{"num_hidden_layers": 10, "hidden_size": 224, "num_attention_heads": 4, "num_key_value_heads": 4, "head_dim": 64, "intermediate_size": 896, "vocab_size": 4096, "hidden_act": "tanh_gelu", "norm": "layernorm", "norm_place": "pre", "norm_eps": 1e-05, "positions": "rope", "rope_theta": 20500.0, "rope_fraction": 0.75, "qk_norm": false, "attn_scale": 0.125, "bias": "none", "tie_word_embeddings": false, "parallel_block": true, "init": "normal", "init_std_qkv": 0.0443, "init_std_o": 0.0549, "init_std_up": 0.0633, "init_std_down": 0.0633, "optimizer": "soap_variant", "learning_rate": 0.0122, "weight_decay": 0.0, "lr_head": 0.0139, "max_grad_norm": 2.0, "warmup_steps": 200, "schedule": "wsd", "decay_fraction": 1.0, "decay_shape": "linear", "final_lr_fraction": 0.0, "batch_tokens": 131072, "max_seq_len": 512, "doc_mask": true, "z_loss": 1e-05, "train_tokens": 395900000, "max_steps": 3021, "dataset": "wikipedia_en"}
Each number is 500 + 50 x the weight over its row's rms, rounded and kept within 0 to 999. Layers, rows and columns count from 0. Numbers have three digits each. The size before them is the row's rms in percent of the matrix's.

# layer 6 MLP down (transposed), 896x224, rms 0.0632, rows 497-528, columns 0-223
101:448557535476549404536465427468528527493500486547520414582540486501485516502390514537451433483505542448511534574429560375521518476454497529582508489473499548537423458527560508497512574537458423561521441503517581587461403433526517565540555493626518500557501514537519484416471454581591547415489576460503512512428531544514501557555486533511512455557497475454464488496409569494498509439550426484528463471498516431477548492476495492400447448478495509527477511508459398447520410622510475508507539522522491514459458582558595551422466478548373455518517578416517537467528537435533504415422564498504463417447425454601492484505485546437524604450491504443519552488480496513497625406437
085:603565422495482510552557516446485506562418514631584537420429477479543485488455438470578454526490484455508449535513560502519505448591475479479654494507508515458466440449466508503464469569462468552528430476494417444417488442550487536465513496560569497511564483637456585540473572460567531487519535546480562447524509378500557494521520528474536464521573565520533390476583530477523518489481478518560522507503549501606616510558464467524458516465448509574584400504580422516566503476529505657562550537422466550442499601568506485509467565486565510438508493496525510557450526516428431512585492453585545515509551496541435481519539418497445478495521435509491461506418496548472473524542
103:497569509551476448518503471465447468501535444469507520493438468521493423525417494539489522569583414427507521553461450587484554465539507497439528519575534502473447426535523535525624494475582543416461440572537461489513510484536542480479531520445556448625496483543419538469456491427480559522492537498502540658442641434521527447483486460547504576465465470486452540475543426431507456429511400563424495508463496431563520538484553535571480403526513423561530471513483546462460472591496540558416412556505465510494560520516424491529478502432534499456595496508397645565508541542471517454521480587494481524500407468483612472578554528444470446477524558513534523440440539440568449445476
094:551591477476531513453365577467495442486516503469557476484610486403521451533482523520511522471470489497563522456567531553509526528491500469533508468554492543466484538486465519575379572529483513488498440538499457529570519422389439563489526520488544598523463491540471438524466507557438476452440369567446499539516485514575526483523612570499509402471494618527539474498437635399474416513571447475519495519485565551497481577522613437561571453532470533431498546471494527556541457390575514482531467447501491508490511553464523552547581480505503435500529526445539498611485489450510460478551549507575473394473461584461409591537499468545539463474514449469460566524578515427481568593532
105:509518475500448506505631486493522453465537538467501517481486538532557386429525505528500506454475533530548583519523548473546537558548533479545487505470502410439496436504516565447518502415517405599561503547504603528482469469472503427442446468483563537503530488482548449561505402576491540555476508550481468346435452467465502530555548562440437615469471550494532550419501555432478506482564530497458475586499429484579578440492474436538541465508587435547541497519452476516504437462455592496480439386548474549506568481504465505441469459509483524541466551568542507608476517439574480515538610540507630530529490591473419502507477490446438577372464480564449460473607503576436469476479
100:456437437411420522480444467519570503447440533513544546458562417439482466494452519463578448510472434449477512400495535497462485524454414405479553493466524504575507578596441537499464455480449547478606485455536475355451490495479468450519547520489497506466532517565507508389580515463546457545560458508553550497461540655438518403541463472488476540481518553455506505449490482447489438492554506475474408461537411526500472497528397503514480418490589410542508509514447478525425461465450529446506622504608514518479474504551469559576591448489547622438614486487387432566420559499438558508498518545452563386505458469516475521502562544561542508466510472558515487493503508504518479526492
105:495536508564596468496521453498554530529418432492447505444410436496603526541510586501513499498464484381472488631458542547500554489590568459411545524437463552458529499511510468518501456506618490531482474497427503530473461622534474507450462440598420510510519492408530445457506457517557469523467512506520384489514518427483540485517480555533406464494537385479473567519553527476398408497565456413442545573494483571539510541479518592590445519496522474475465476515461523509530483498526480551480564476544564469528591515591459503450532567505494395464609471638556570407509465406608448448509501531509490571543438494509528494496451439452535459467537533420505481469468488518426487542476
094:507504522395509498523460548489432475422531539443493520483565511526513508448427538528475472476627484585490529506531414430558535531493522475514514551443563434409451466442496482528551493564510514446518450453540522583479534438473494602612546402584476401489547537445399503528457525478473586460511446542432392522513439465502570500530426496584419455565513515506477549456497497477463617513531533477450470433561473442619489454439491573607462542537434497512516521504464563424524444458523504432506441554483487506540512502463530445559426481489573592532453591553505513495493484512375379528567507550515518449513501504500539463394463547479391560575463520482457464507498430536490569526435
089:521510464493534578496607562438439431512464551507437413542391488504459558584528398474495572504465426532567515559500525515520370466356515449480500566521428487536486464517563535438468538498507485582387511476491561491486490457386477488546541583520521557474434411508532516504447445573496471489543507490536471503533561517539466480526603597590438464556477575518506427458483452484495499506513452543465461504506530525554436531426528442450500506581436525508543366330508524529520563458551462455555523492568408476515485595491499494481513524583545538607513478479456488518525457458441489543595499532496545573522506437499420541439423501497475556448475481432445498443461513521543426529527
095:488524469563518538505549466481477505483536504450503494423557459420446474512453447565542375503491470416500536518535532458554445438503568530473522587538511496492444491504562467450425519459511474534580479525577509479498566564476465584557442551491479529555596515502522575493481372511522472504560501487598524476497498566586489414489509486407605491445500595549488536470377535508495497530457440671559537495464489591477457402500505424515490459546453553440531567460586438445400467498504485464566517517494485511483502606457490516534585474455428521501413512469418528578400416517502465496488547435548504527625557595507503520480450545513474412491590490454528550544495426550545538526485
095:512504500460354425508503496458493444451586549587497536545513501488488422511432486562531445511487542599565445480468444522466418443502550460521480560459477465480556478487520549414477475457588518458527431554417569514499446533417458554423442402486479573489547553436413558567424484412502556492533543468470494459486538639449497531487472474533452525557476546491512575495518468420529542486507416483504447489596510526445485452419523508530514463528508509406496481463499587460579426510489460508562408499526477391474528361524559500519481472558472569576441460513454566440525502544465461521473541433500449461379484482481437502587490545506560575483439471521404539460407433417471521531518
090:437541525419508558478462538567505447496576462421530487536464500533489464495443518506579445445499545559379572455416513462450514603561425513544570535526479568542565573533562492484537493509503571483448434533450439513458488529482544502402448470515462504540428550546493580514449525501524458436535486399464547531622551554523604538548463309568503441516433544551423481453494514495513463444486529452569511494502555447505430417521592482547514569480516497529565455447415534427504547526551530518507521511438455539604509499466528625487527465522448461475500479521475464447511492507477478513533531539541426539550536468463491556393489430583403403503498490470474401503519382492462520449529
101:526501438456544569484469421448460496541541580501597429538540454478517486499480587625478427545436382525464599506362575525476533420467417495449507485442469454528484468486364471536491488471502469520499439483428520540488491574479486455614440456598521479519484488524471558523555552494532514492579499474378600505517423437536545522500519422491423528493479505542530539493480410519534558472606595465482514411463521566553438503599447392516493501426436389513520487501476458475476475502563490465476563470539470382569545483582542415523516533426495571535549515524439529581408528547486447484466515450532438505538510520416508475454470459528530531463491466460546469532538472532469472499455
088:556492472448455495514547492532487524475446617513438509451392552483456432599566536485431565493467494493569549421557475557452479492638530503518528540541436523632464488531482497587518554496456611434497457466457519520409599476478549510519440585423467553500490514572470478595522503470441431512427506484455527500505521532552433491397450537585479471519468551521543512540509510542461454514524525433538464467415512504457460464542551391579465441441562523509557497538444511575489540560455486515553508482472402470452559528467555532498584443522501466469487465455458426619480569487412528431417388511510659515507530472529482544480564528501429515534528539575522559505413458515526481496459
111:452462518478450555500470458484563399536506450485493530463490526517487449486538532443521452538578471481579414493477508413509528518478538559481469530575393450443435456458544540450577473534481488487465422457501505537475394488466547503528519524516487573521473426488582444474543477562445462387558539474509563430621552561518459493377490519517588441638556608438455542564393466546509473448515533431464459479457515518492537425454547561516494547498473497483582490440613552573529501459547531486569491438517484552586519427475475497515471549535565496504477499496476453557412549538474441371615465506544511527532529477454509438463450537552506448510400399533535561521607429464484489548465
094:488537496494462410500469469481505570459536456414506567471575452440413482602553420545530607386536500527571437457473459549480475534508525515478514535541508535573534513504527454477486568508441534467452524539537472511528532512541471498463432524602454498508494504568474576512567497498585500492443482461479534533514527441535464408450502462432383512396468387425568495537496547628481474480486376538421474482481452516450490456522468427414448473447460503516528491431526454516477542455517456487536452558440533479471452553474550604513519446445538545529435513483580537504511545419386381463568550446460396563395438493379456453473510545510455533457486593487466530456469524562571474457524
106:477537407542487476551507546451511560583506486469546474543517555601511493504563451493533529448511483484475451508410546533437500444508513484512514513489455547442346471502503483517469513527488447540506537440524473451365516539516534484567482510593448512500548292480554601626529574542475498502446445439473483500510534426552563471419552449433492469492425593574455509455561615353434487475530514534509465454486446396550486432506419480574376472544496468412513504487540587539501478493472516456503456475549533472578498481543526470485412517473423511463557451563525576524565500503508436518555476548510536591511551436505541528528500473575431498581489517520490595493480506498481552499514
099:464577404538555517454569540426554502481525503378542523497597577513510473443558452439545539522521519377400507466520520374465475430439492458494517504509591462483537522565479452551470503442402580511520512382404402492484458530532491547588477484563580484543568407534543484530492493563543445444433466519527473564526511539511438482539554568522572503472558601474490544460570415503504585430459588464485485532620475505487552448398498490504470540468550454524479493501563450470474520499534551625460493540535505515575530497486497506417471513505454595499557535527554541533511576579533486569556561507481477444430501525464564507641469510517486480588515483506467563451483513518538478520441
084:479496478481508588483525467511412569439411521534422521610438524512468494487464546534563585534498542557452426576384397513457517516526456476555505478446515496489515598435498472458599492550493472487546478568435512462536478494541491574585568557528554503593516610475537546511544508531482492453484506440492499562535555470407485563550575503525457484409563463574496446585516514509528478561500479567559509463543584508511540486474565513425567493498541583525551562552515478519556489461408482500590508525508503429508483491451477487321584568449551465494493437549551516531542491441570594498451544491487545517605562500519589417527483536443554556465589516495488582450578420502522437550488
097:484519553451519488457457473390463527536430441478584545503445513527526494441451528497358463500464476541470597537440489450505371589557459605498517572451603542494492551443562476479470478443424460479442501573523466575496445449418533585478485526607547569472510477458555495486585562456525568486497504421416521473565518453553583465543478478470468519515496492533471562438597508541489491564594452524535548510554551462556509409408463499537476483448493529363463433515434472533457535463535474488558468406499463598476484466510489481469441491471507533525531424495556466579530504593552470478517509547502411552571525547540517516489461508457452475555469599510500554491473483456517636436594
089:473508456437496454489481383564391450460495488495566547550461553505516558531546434452417526463486445544458477450546462570525397547489483501411402436396562505410451410484431498538485479473530520542509509469445486549528439469571550510537610469452459479609509451620527519493430458685559508518464502508451484450546506419550555462404461502592422580517516459450495481510520529451499562463477516458642503450484462399441476523542537528483510510493544522549468458490560539517579488506500572498511514523483438442492483477496490438473439413423387508420514557499405544475532474538489560506463458471465468551512486524506509557527526524562499597552554509573570450524552497531462446556477
091:565508485535484539519525433469490472512536558515504492527541482497382576507497534525470504491485546551512582525571499533463517467559549531405531564573500477478443410498474595450579485529450424509534512536472541412544502430609521522510392487485505520523521508568532535540497525589496541585524420567514596538491542554442467556437456417511498425521475469555484546515602529470490386427517530496459491560544525410381419580460601504546496524392367505460416504535522542472563501506584529533493439531438517477457488473435514509443475471458576478560476522561518464518480496514514442514457509471504575476456447559521464497576498519490566419602579569461401467472415525452522442410387
106:556457420465537573463507518469509553457463473491573455550454490583452493508581556380469530458570397569438499510559603529443482502458600536462459501544507587549496456442537508518440540469426550583508471463513473358531532549486540407474501513516536517460552534514541453370511549580457400500508436555518441416488497464483517514434558512432452490467493555453494503451451586538532540511566640406514481438576480490505475464541511566461483532498540474569448610523552508510443517546552444539388450467484574413532423490495518501532505452505405556518521505452503502564495576547494448586467490477469438500423462450498547483516521423539409453545476506498598496540482487448500558414459
098:474512466486400468482443498503483478517564458526443501467519458464561513520510524528573476496518449604546445549629539455535442538476441569558485510405461511501512530422464492475483527473548456521482557481657440518592561537503546472559558541454482522508402560532527445463504527508504600498581538525557474493416550618503446519458406533533519571453480529401559601449430477524469480505552434546325505506473543519438502469447499583519520410499522528381510503547532515520435511482490556378492550534545489520479491422527534520485516614432600548515534433488468576523525408504488560517542527534418445490525471436468559518476508401458513470549481427465496503535467576455442480544552
099:615485613536486448497462395505493470541471550527494466538549521460589455448611448560544496676485445472506466426508498537488518552491555562483416574474481514590521561533423465390510558476488558518497547448515460465509494555524477504519492519430582455577543475422502455477511549514443479508441500470485530592470610533498391484464554467499505491518495443515606489441588627463426530517436537481364477497503487531435503445515476506430526433529450508534551463543522522548519475522581414513573483515530511454495486488470612466554471492552464509391532567430494484437447582516540492446550540478482542528494390505527413520483492466551518477441515469453504535493552404452567496519405
105:505505506558474556500535432537456514428565470447449505392463519537399430488439587492477549454484635551529494508540528524550454450428397555556448530513496442504468551511476540467610498518463455477472494439578455466441455502484597642474464415492544475455560522496469476400298500498392468454506480500466438542485530491491463555505412491554432480473446483579550465589529507574551513487595533527439480567474585516500485533532486476475582453519497460510501523615529507512481561525531463441534548594510426522480483519500529470439445458560499484533505457501467470496499466507460662476448534484491488505542463566519556488508510532547490490475415480572574494437522378437515447515551
108:481476498472538532469412498464475445565599429518584554525610547374517543478468487503504430532468553529491489492399562425524445569441626543470467455502444468488528528616509539515490476592483367393504582445602445587530540468575507447476543427587509530510507516529464491491514467572508571399517434554539540568538523497527555466537492464510484460513504396434384501575486535578494466514472551507510536522488487471516488600529535498502549515534514424514557530562557469527457504488446572475578465507528501485490499533568448466520510542547541577464470417519508546423487539511445486500545503564536463439344463445482509464542572563484569544402542520536424490471526490408497498429493
091:482462539497504454538530490457428545583443493633369483557597579533491601464453473554476591566527520585450513480502562664543499483535467461522556527488491369550535533441523572540431615503544416543470504486477500536599510460510497556475440438455437470498440535527591496471571476527497377424509493461420596587503544415602524403446545448460509544518537427508488523563430500509468475477542499520512474464513501446472474579548518502502605478488459594517542527545467479444533515460588461477566496500492508512488462449505497515460520507480502473496465460524473506512464536457474541524492412476464494440598491511532517500541495462529540591531443536581513539521446676481521497492515
087:475506546528501557478554511521514462497366540471487544566484569551575423508470567578477500503452530567537486483430492501461477483397451456548539448523474490586553484432480554484552540453447557537556423544501457482510527496504508482476434539516510484555516519503488509391518488411460473492531534537514576357371525492441533430526431440475483538416467653570532509539448439484495458618541594515560575537473556507451551647609482504413492546461470497461477458540521438480549452450487479561501499493451529475484521460545600478483431580476593431538471470541535623521499533569560500506551454399491479552525461588494563512535508536443559501488539541523468496559468521433458520516410
103:507484467538457601513468422598390520481452422416513495560524523623526417562464450477485554521514483484464485587555522536440586615518536430479509439485583543497472510490517529544510486459469517456492585463565514516479513561467503493439539481487476543458505499457460471427556449574591431437399518577537459490530500517422527518550489546541512527490562580512433435502603484478447452532502430510476523471485388596426517495494501495469537437524454419562425520485487462434554534497435546548583459500545498571605468446480466509643437515646373502498531470563431438386446483422457503542505522467500543509510489516543473417467472449473472517518506503536439476533445503555490462475432
096:511606443557472476555419580367550565459560428550476462487398484462486490533541479513484501570522537501531487567445554536502586525545386544414446580459558515534490495488335510521531535489543533456481586474546516360462453437493470490446554522411547534488512539376520568492486501483446495585523482538522511398522557564468485428491507547550447491514527429510513493476539499551514494441454469569519547554426511449457494473495500507511497447453497502406542534520452522381455460501480472483486423428538457442505453487456405441435529656550451544520524507483495510559503492472497504433412531579502539535501474539406454517521494574535454514439522483531466480491560419469445454484365
085:485435492449568479486531551452483509559529482551541547456508501496514558598485498375468626517541549487466493519473466459491437502518466491542431488389520499457561496467525474536434475526554497520491428487501511451523556489383456492485545492548533482615473466528536412564531487474427512516414490574466485568535536554459506394472470533565570567553526377511441525528421574556550566524560483528439500427487482512530482500466578459506493437514547437438444566497476402512536525488444526504443446472531512432544506476513502588545492388574558416413576494370461507495541633549534499505514480537530588409522445530495504556509513410548594392518552489523519553454501488413502616483485
# layer 6 MLP up, 896x224, rms 0.0633, rows 498-528, columns 0-223
085:453464656450371508489477510560501439486480507412546413551559506435490493483477532489483527485496514523416551456431439498546558567484471457543412512550500504507506533476565470383522592455422534544528425611567507516476538548548457525516526484577494518497404480457557502526486421512478456531464480445519527430476613482528483528435492406487476511524494495475455576581344565590545483542555555455444473508495525476457394380422565475459526456545518469494457568521551548483505503534531586427396499539578447495544548523458526511475483466490445520559508528418458486468480472493520517510480609596410548449425499468497559477479525521555552559482464526452550548597476552507433450500444
112:511497553548519508509582502468548543473504573452524503503517442567618468486509444498527497636496485498599558578477502467570449524487539528439594506486544505531553446530514500571499538462531428483498423446451512514553560487481507610524551566572551524483573365551516484486470507494507519396607539553467652547527498429518465519527378575453591550552513509536498500504536494422529598488469498508457485519479521454500564526529497523604568400464450453450525543500515515568480500522471449483570426547459444402564633458485455519395511495484525493438526542477445555557492528500535540488491560462453544405554561480599521552475524465564537600510470532534494490406508448556488570519555
094:402445471468499505525418444477459458483523553454489548453441493484514560504476592407492445468452514460558380569508447426553448485465476470498502547462471562538474542536501474456509471491478457470546566515561491508464470531575530446509437483399422426458393507591482557455499466556477532533476558551593535516480500457549496591559469537578474593479487588485582528513497532442445464507412608451455574476522546524477555556477413586527485467463580426486499498511444508418511483535426547562508550498469433542508472579553487427366519467549422530449576413454484491448515484511591644523509533588486581582506509567497530412560475560465459508494519544506546489427489476546510428475439
104:530510508496506519587548488513401491487419458508506514550470499514487489433504510472536456545464470507516526429512509504509427470467516455420525400474451540498463472497485500617458432479572505351584527424423488394475398514395530456520585472475518425510414494479535570490526566559563541479535596462494507578525477516482399474394484494475493613534459469476532502392495386551523562468456521534480503429499482433522444505610483485454395486511366458508469438573492634529481491571482442436442505504528600484490480506513539540443413528548518544470515492541485511497531518502484546547432481451512462490423528520491565527536511421440492559467398587519483518423473437576484453425453
097:569603456470504500554453569410507515532468648504588475426460478472457443536555458440616478559495496438479446464487410558411462530512474505548530505522531445527466483445519486517454477568529442506509525449482523446564522451472497524500424407589451463513425473519447457482483528415411611506522541566549478555468480504527482541519489402431490576570502554502503449587450522496560558495498547528458535412451547425552519430495492521533495467508471462410520407530429476438439480526420516433530414426505350547441486558520492518595546486440495536498541459397538454524448507443476505498462490532554572585525526536528524531483425439603487485460500431525399543443489429485503477503418
104:589583399465447466494542458570509568534517629483472457473480491538480517439435400530577523520547481543593500471583520432534460563499586453496562453532523640554528475499446459503552556451494552562447477484527462461569413483476505459533390486530557482539523428552510560517643504505450568535520439405491550480580560529464465528542439353489522470492502451547476552505427522541429649462450565515518406468467446491575546465463542503499457466502440503476561490527541471480478492515489552502509526532510522501507462562572471529452418486492523518469480489476510466534529503488490472550558524537485450514454438510530461499525317463550449547567420403468486468454397460478503473495430
096:488525439506370564414527476579544411517556526385475527388534394489451572500472470476527503555402466473435503471529481494516588492501578481548524521536400493508429558488514509499508531428485494558496552467522416409411442502607441404481423465540457499558522465539468574440589496460464493577478513433487423495476524507518434512438544494506483532435413490466446508488561532526537513515496578504527498564490544425564429517498470400386436544486459435463524545548502441494457473488522539507534525491380561469508529524446502470486455494443484477514496419454459487510557525569534485486426462522446495400554515447468477549384453418472625488467490471476636507490473505535531414540569
097:506511532494479481396469530488489441469484549527450507458425541546382440419497454558522564391438412453521475425396490500571437446430490478494563467466419446479573554514551522514462522413489491469473473429404465466410468520483508524485491548478516457442511523397486505476526530505446513486534512532433448421521575438486531414581567509538453510388528451457510524408426475521568475389371570570431519621520429521491469494449565526624425576504434484424610559518546529453568518437523562503528440499486472545531499402494519539537514495487433463520510421514511483454503567539435460504468521503496548455492518538460423443447482502497476484550598502504500438572500526451458502425521
094:463504539502460396532491474566454430527518537524459440552436436536467553482605536436511575459490512516477456532485520614419449486495447464538449447458391531425528533463474515541534501523394537506540475485547532478528428433455525362541477456494477406506468405471439506551525506474510487452574454499465457454481481478465551544527513512486381479560411433484507465557602397451450501393458562437421407508469467414556482504472495544535397492430557454436463460433418535475505479441457446572434487473512479504500508488526540434417490517534593443534523487516535450473461542509488486488487505530426463460483427399583520495513481428475505466486413492544467561507427476443352444406475
103:481522419445493569598529505527475512452568498572489476537520582565452575528551488379558574480522524496508482649469438561423483460519482465526469575545522560461515447449481450384498551470410505417476502437511507538511568484495380419488453451540494548383521531484437446433459422438547478475548518436447542445563514510485520499445550545504446576497453522458494553517562483470541513511534432512566531540557490482517499381483559517418494459615484497505496440444469451511555467483592483523636569545548470528446470381465543552483420381536523459479510502431517490562452559466512499486605406526453484535492476449482472506492529536549467455491399552529533515526494390477502465506529
094:486515550543485443467544413492543560502436473433482416493467445486552498487543482520484537502408492425588466564527567515553561418445470454576548513443567476464470436489462442516481555545481317527531560472596567425429460549468568526527519548465470400513565518455431496481526430475505556468548483487532406462486523466609460499374563634527498535495585463507552474551418515465473474508492457491561478577486394520559576454509446539396529379538514496576472537544553430530420511499414453466444543456531524506364486490466466469438514465527529482499507590471442561508451522505457456503499575437413543490453489480470506493514470513474556524453479540564526530518485564490522490589499
101:501486452483514477486508500530548462452580501442471556415479465593509564478468488430595556532529569399577513505502444583504448557377506434509505533490518566406496438473560410495466600491459460504548503455605495575552443549519544555482443482352508480507428580528565466471461475464494476513480419559577542466484518472448547484501484508583498557458577388510470520460518518394545457484484464500507480452449485493582560512508487585529510443585492575542553611499493481574524506523454451470541502484559471509422448467497476537443471501566500488445482542448452500504473544504538512414571564610489553591471497446486502550566490444413434553540352588533485536464426549551456520458515
097:520604493499461490521518562505475517514589410493489454449492461487450497425518392611473542447549497461547535492462500473410500493458522480496493491463572563443523445500486499512496571479457432563525498469504443451455456572588500450551545469533495450448537434540513489489532526467449507502467487546532466478409475506479515588569527348478495452401472483453401534488488435530476525595384486532472464614543527567569437491517485596465442499626511455448487512448406556443437473423527421523356546506550570478515439425460502479527388499447541511454489402492479540379507501504483525516518569531413365537475437514430470417532523507444558478513547454517457525492529477439529473473500
102:511594573484433545505547586584515543480464538427530456469507493446517503482523447476494526495445536538587558500537515443577608534484499562483556515553412451440528458515498451473535478534509483609550467481642455539546417501435543484401435530561478529489523454488588509512511471529504530408564527490562564449392477518572493498480552464503444402651517504560564462463451458392602487473452507544531562490431576504469564487418450535383444476578490443515513553480492569577503594423526512542580504514525482492481450561497510594471505479436467455510605604471495488461498543535526503452501467522580498446494521413509497396498472547489447482490440531543526536596527478485538504503432
086:425542560580562571590518425553460470544574585478500476502509587504496533451511470503500474488413466403534546585456452520575520495438507443483492451453501462476429537430460552582610540437595546527565446625496455507464481479459484501405486569566512548467462503467630445544440539482527545462468416594472437504455565551477573438517474552460573519552513453525527468529509449534465491490515599578467519418562495514609510531512543556433526459448503527539509573499458511483534438497413530507480420472456518447565534530433530467445513553500455429515481526430405434463521572517456462552397463529486406513517516490482556567447516458485461499510479541514594489523415542539411508482612
106:503481580561486544625550464435489448519483562445506472454453510441489477452526517581473523449489624586582560498602381507502623441484467461478505414540451516476452453561563554472516541462502359514458477455537433398450535516490471475444517551520488624536468522496503488508616618509583510504494458428484482472461565496456513451499512378506466453489353470489455485543555469529524507567475490517469443583428463485532497511428462455578497558546459518472465471509520479417526449516515541420423498416496545617477504485443423501503468525477464506490427485458523508484465489423471450475531527457466527501498570500403503476560429416439455503436469435521510520484461511438539443605485
094:570484516550554586437568506499463461485491581520557481494490531638522455462403496574467503589544546424556522529547502420519566453498510486611484481434447461556402453532460431515550529542510440520525511439417362412551509450530436481541463582520477579522447448366506460509466561566461503525478493571553479398446530495457411521505490483549502480454442417535521492387556528500499522475473513492438496491502483473466557480479551533520595473490533459487520448433453466589483542489496470584532499512529481560582515484499462470589473534489491521471521475523469540425552561507427463467487438426474547468441430511425591580596560488489455548592482461595568526471382525500578461546486
095:506454411461492500477408458519526456488517520480520535483485530523475539546394507487417444440520442392547495393562487504593458486527477578455522501576446528496546410549510440513415416494505582536460446561562467557482428526438528469458409412564489590477479431488497486507433496552509464506515524479480478499520435516543521477443434556383485530587394470448560441498430464538595582450552487409435505523472507527442437442491487495555446434546483419456532485479439545499418442484543522471446442484511535536460501514518581450456528420553421410446476468387461452477537515453483519477459425534599518534447492435418370548489503496566479461563416445512455462515477552520483497401508
096:366497442518471484530501514556512452518527433454458416428499398560471467517510520432513526394506507643508569503545467511530507455502616535551516527549436514430555546522443483453457456403454557487454504559483433505513512526437482494455534446430434504464454481413483507548471499513538548568498449562558459448404476491463521458527496440532482475494462490460543451427528468508542502450395475523527517534471481443482540581568531471579538474514482535561488629549489529556465524478444564430483520544494483531499447546569595483578510405559554505402593494493509464481500504511431487435455479567476467477584455533550427592498521510537353478556530377509586439492457595465454544441586
100:549504539503482526557494515460531453522548502508418402394530471468468506448554572522455418499435467399439532574378484475462422508480494444523589515543475489515564557531559501441502520452501512533458495523554521524515523591492499467552482511516496582451526531452530566529535586306392457500499482471543511492419408574507486570472591521477561436447463459554459543454527525450504460457480562561402459524506444520614471514520474426518497477477505430419494560521444393515444518446529554506543515425476566544501414556555500514542513530481435484535473425591552531551502534521523399528453631489443476503552494436443484575433500548444573454421517517430492553454544530471449548510556
096:550499438481512496423444387508406476503519576526502414441413520549527554430519469516591463455523487504537586467466471561435490428465494427470513583565405465520430446511421494500442562453509487552475515495479462581500454516484637470530530491472509522521474482489478528380525560439542415439450377498491582527416465507548503385451503520452464437454515478571487529470456492486556613450519442487507469487498483419465505520471462420484470489512480599529477486458559410579459486553553460477488499431563437484531420456457485434564511510454482431455394590586518556474518483517451519463609472522503513417514474516562547514488532513532504463427560444467465433523374425436454517567527
100:542552507521446525532496478442451445511541521509519473464537458549529440470538458486516513380467530533570490516487543500527435558480550584579532517536462481440463485587528488445525553470597499461538486522521442509500431586526492511497484456520535509558483496435558530559595462563407531442382532518473556470553422456626532526430506460453511513519505491432491479442476458584575462503607404502478480467515439472557459585649412483440440423523486579453467459592531506438567555522483496398503514503545552487501542509438592453541454518588519498516406461579480577461558514515471475581458498574524524533539567577421501521420492443547566563457457520643440528508500528592508452503478
093:589507477517498537430533510476478498551493539459580448471472498516551488478527540497477464536370486500581437458504454453448462502522487454436448399532554519461488502515585361521589486499524437498503509522377413501491415473444542468439484568502583463493539541527574528479542504586512432477483536526581542509517494518577591505554541535483512455525465504537407507462444519429441494477521436440586423530472549492519508427573483474516498437437508517520533450550469515535421451546554448570433546496515415523567498591511535362593455454551589466399593510598476564445434523481538524477505424437480472447595524595481496416507529581538507499447544619444498504462523490545464540461451
099:525496483479585533513544510585468461513475471485526498446540497584426537535447507519559484539452399471593511442511418584446426561415558461405481520480451473505477493497536481402534481485474483512362559482475412507497424523455555567525502541442467495533440470558522529471500457423481417545497470566418579464455454537574484535495599444498546612402512483459385448436438575590549522473533487485548512463461520471599425565451516586410553479453455510504497462450473453545465476526498473524563512517538481450516464455506479520409498546489476554531537482549491478452506541467468593516647512576493505537588559477529584534479409396447451511480450547411415487470461554537445527523547
111:458493447452544485454495553422496530522428558479500483498490506481463465435481594447498593501457483536567544545499567574543554493472425494466530551521451535537494481489491485468494461460491543463528531496485443625374479571562442500512528519461572626487536510564486421516548555559452572446534489421543527469464555495385477503518520445497456441541447515543589499481517592458489442481509579407494506575529547526449517550449492599597569487475394425560457517501543492552485479502506573530523539549398517464493513536522436395466584554371493470534532496353517535548555550533504554541484552551513560571465538499387461492551613562559553503489431588518547475528495475468510481595497
105:503644459555460525516568503477604482475475508456519519506479588417500612465503530502526537533502518548467591454628452465485458540516515538541478488590521478530482498421442415491465462509553504427502458486525484496502558538449486520449513549502478527505407427550501466481568509403571592498545443627581587458454529538461541494470483534515489491525428497491464479503531481519557513492585450549503574604481527471478571542531446483521378517563615482417507524526543459527431487478540522544519497622486489531510474516553572540468411523478412472504545503601479460510510453398540568479483616452453540506544536562468440505475533565443488537499586510641555430472514429439461589493451
103:398489542569488553460476454509579442509448629392511472466494464504607479566513480418418420505418541475568449545516536519449487498476576480521504578532476536443398505467533462495528484529520541518497450624489535566508373605471492494452439491449555604477502473452530551408464489526529604616481484477618489431496523547390493646574521531435456464498431551506511445510495491512506472470377476534468541544411569494523466493439559513531523491528462476469406528545528520544515508494524529476508518434418468444559435502531481468503469502522475443498457473528525492566523532463454428490530515528591496539423459531400467548496476518499444443522438492451576458534536410469492530402476
096:444457494413533406506420484442469514521528491534421496461577463432529573580500392442536394508559462515447542460537493452447433542478540503471495538476469447459469382432443487510370547476507516583446490442647459490463463456528462471438495522416393500605541425510458489452513529494523468400500528398491520556463513545517440530549421469547552417562428512530589547485554438546452475477448475545401520397560513471549461470491530459509483467508535519511572548521496462526471595531512491433512497473478409472499469513395444520478554450507438527445477452462536450484553501462454440458464547570538439449481460490510507524485502371441519474514426514468407488575421548528514427503557
092:534435536416528441468516612568593493501441525567500492543522530494509524539426523429499419501517437469407534533425560528529528587567575488453449481539492598541520493466425475531469477500473405493517524473438433518483516507512505531554501584512536484458456541497536468595543557458494564603462497556485564479550442518514475374553518440496493520602449530485613543410578589615497549511536537434585455508482604495480493549478472479507465551540504482509496534428488479538538429468507515457525581517421423631542476444513501489469505533454476554451466559414409483511465495503531480564503491528414476482532622525484508484559446546465566583552548572526560520425471526423528496579385
104:530422391542503509492522422511386449475623463499454475451557470560473514550443546481513399489508464530601486520462506437480510553488486487471528525500414486470474421588630497476497453539417483436455444536502443544494431488526595556464499503497561472558477547512481398509419552508536495523417480400440526523562463532546452586564527497472455468451495450411608534499427465505455553548489423427505552493426526558493425501593502503523463571515464495528546522472495477509516518497600524482500568500509498515485446450460560542488553436470549444501570333485503510516493494469520550527503523446506488567515456545501486452529581367447560466491486487419473520515461589574379588588539
106:498443420454497526539437458469471458397479459590465463531546551463532407473473425546450558439476555531516461448509523481518445449472496550421486449450416482545414494469472474455521442515468491447472473561552520520432370432599504534547489384460402494411534535556442547503468569485404497510517538420441440492466479484450471549525446464404466573443479450511509507435456455444463431493528507438560463482452488535558449471556543493409520552422529478529551422410478537484476476435549440431583530516465488429443483496458406461433446522396499507482589505538516528500449487508389411496431470349514451514513511479530494463464483461493437498428425498516465471476542471595476400554482